config.toml
num_key_value_heads = 4
hidden_act = "squared_relu"
tie_word_embeddings = false
optimizer = "adamw"
learning_rate = 0.00088
beta2 = 0.99
warmup_steps = 435
batch_tokens = [16384, 32768, 49152]
doc_mask = true
Each number is 128 + 24 x the weight over its row's rms, rounded and kept within 0 to 255. Layers, rows and columns count from 0. Numbers have three digits each. The size before them is the row's rms in percent of the matrix's.

# down: layer 6 MLP down (transposed), 1536x384, rms 0.0731, rows 94-107, columns 192-287
# up: layer 6 MLP up, 1536x384, rms 0.0788, rows 95-108, columns 192-287
down94 100:090111100119145134111131122165138131124140137158166144130183127138136120151081136145159174151132094123114143157121145142139137145108131154123160142149125130133153155122105127122145103117091128114131152164119130102098123134119156102096163148113115115183138113150112131119100158160158165140
up95 098:135105145147113201129090141161124116119114156113118101146120161135125127127140134163102151135151091141135137118128115179148115088111106132106191090129178123151124102121149150119169057154144161126171119133136126110114146111113114128106151146108153133153139103088144156132126128141081144151
down95 100:116122171132117125140117099156137092110124140093121085140165096135105142118119139133142117100142144097120141159101082203129117142176073125086139133099184115152145172163154116118122123148125141123098108157161099122127051109144129138148178151114129111190158151090153141074128089148117130150
up96 101:127093153155119148100100103093124138087137121117202142134151127122106154106099159111118153098095114137132136162136098142153093112154114156133117162061141088149119095109121158128134127102154147124114142133117135173132084125120150123136123129097161106122127127138140145107112126079123134158
down96 101:149150095120107119082181132115138119110154130145109089154095086114117140134148125171117117100124125115117137091164130086096124133138129125135159123138116169134134121128128096143135114117141132113105164117097167171129137117115099137103136146166102154155112134105147084141172081123136129152
up97 101:171100129131148089076147134103169140144140104114067149148120097097134157109082142147140134104114151121125100096117129097152114162108144147152107104120131126169108146104118108150134140101106092185101128106125123163150117143106113155128147140122090128107150107134105107080115146124139131173
down97 101:118149128110161152130129125153149083095131159153095137141159129155135150101149089151118155144184134126156124122112083169096140126135086139154132145112118106097142089073099183147139102185139148131096162137144155114098147110143124151120131153157132126139145124134140132162178131094098155135
up98 098:109134137171184149127157147188114118145168136146134107120128090140158132144105131133123103128132137121093109080137124162123127114092158165097149143113117104098155125107112105130178156154083155178162124082146147143093143147146157151140136161145159106107162059094134097112128105202084119150
down98 101:133140119140147150115137125160118140166091154156143175139159079144189103131086124111107088099152086133138140163148133119163136124133134097121123154140138117106160140117097165112150098121117105176123115130107146137108124110108126099126062096140135147117148095135089181142106133111097102078
up99 103:146162176137194129110104106143149165122115136131121115168144153155138164150123109140130152136105156137150161108167141103147111101076141168051136142114169150141148133107140140161164112155122117107109123110142144121110108123134155103115120135095153112120140087142141148151112104124132109153
down99 105:115116123132124109127101148103078129051160120185113121136103146138144144134112121131140129107155101090147151109097152117121150107101123123111097182159147106151156093122120162126103117157134097165120131113153132100096132141138177118121145133133118136171121122162147159147146127101119124074
up100 107:124149158172140128168110117111137073148148105133109124133117125130118150151131115166153113119051158116121137155177167127153131114143145141129187120138131097141127127116147148107149102149139127132123154118126075140130139127081123124090122141113123182108108095099152149120076159170147135122
down100 107:161151117139131106105143112104136091140126180153104129121120132117182129083101123129140153106139165147132108109171146083106142101130118099110141119132162123092140145086150122114127144094139094110128172133153148137122160126104187142113125157117109152141113134149131119138119163127074146155
up101 090:155137116146137150144111193126116190103113100172102139104128133136105172131155176148169132100132098138145163095157123127115092097117087139110162145158114126108149106110078154095130150095134125116177132089104126114099128144100113137124095162113162168191133123128165134134116137118130112162
down101 093:146145101151149108101133126136119139153077112121117126086119120151131137139146087115078105093107099131125086132137123131120097124150146117104095114109155139186170159156138097138130144157073159096150131135109174084155092132124123122105101128171152182116119112110111126090149144108152160110
up102 104:144119114124117139127097094142151096121170117176106115149131109158116097116106132147121133103117126114113080073152123137145125090122099122127150147102117116111123163115074124106144136141106150112133125122142153152151151121149095130133157129093138120128100106144141097136118098163155118117
down102 111:105153145137141092111185140118142149138162154098123110107159144099083169124079178152119138167127093151111098131196154145166076119133141131082138144122144122149138139117097155114145133142104154156139104130097151135119118132125122144182087172146155148133146109152135144114144130151109109156
up103 105:086119172123112100142117122168148134109100132165130120107141099163124065117108116129126191139149177076120121125124125167136142123159104157143160123143110146082181130145136119133144116141110153137145105147160140171131126111153102135117101163112165136104167131128136136136088103158143122130
down103 108:150126102140141147094120115088128162149147128074086084106115076151102153137141097190168106118092153138115106179133126166186064145141160129118111151180123099125111088152119113099145129133142150159140142129104132127108156108114124178076128133140114108152108125130103119125076188165101123173
up104 095:125115136097163172129103113106196127092083125121160138124111150131108101140132130130109171125103107137131111138115142105157080136072148187095097136129119173120145130143162120120131128131130147105108148114131129144149115139142124142097146135085163125173146105130133129127133167148076104186
down104 095:140139112141095114083080106147122129124117135178130113112134164157122100133126119124120117136106156123164130148142101140108187085121148125163114135141103123105155158142132163120135146163157131168115091153139113167134127134123137083161176071136153088157155073126112114134171126113141126122
up105 092:096126150131155142101146145085134131097150154122104166133143134176148135140119117156140117089149162127089077126138120113112111130145088161106133119110124157112154095119150140126125113142129138085167106104128160137109114153132138149131096117097143132109109133124120135158119136089194138146
down105 091:194152178180090119130117086178074177196112093106124132111147097131129117113139062132122114112140119117151147155123194126134100136112117098131133119118105117139123171103107096084112154089168155143096162144102153137101114094162127126142106138137162100125135125151134152119127160155113133107
up106 108:163107121165091139116078120156109154128173094134131109134128138124157126089163123111159131130117106189097110122128108090116091125162141115096147108123165136123105123090119112136121125114118107144172136082141132159165144141104133099127153145110150161123153147086146157139117075141088103136
down106 105:133133124125089134156099148166113118162112108126097087116118134128128115075162094131146176116117091192123135153114115107136124113134133084106132099179104132093137138083160076123098170138096107154126124082119135163168110112146172117138118151111139134139145153115135160103117081139139116126
up107 102:114128122145102073131119126102107151084178129102136117141140118141129118104100145114127137095111140169149140105151111133140137101140096090087107152152109123171168080108148154142137136106125131152116160088124155099133133144117160118114130135089130147132132077119148148150154181095117154173
down107 101:121098085146147123128133120112096143089126092127110120175142136149144137086092135171137114126135089175145164104101105133135103128144098149114123137086105115128163121128150124149164162119156142122096129143146174103161110116123106110132062113133141138116097123073150144123149119148139168113
up108 106:123138154109084159119120140152130140110123142126157122141114125113135164104152156142119104119162122120117124120110116157132184148169114120139130129115133148136117089117134174159112134150130119176111093121120147118130118157067109163103185113116138119124186080145113112111152150151131114158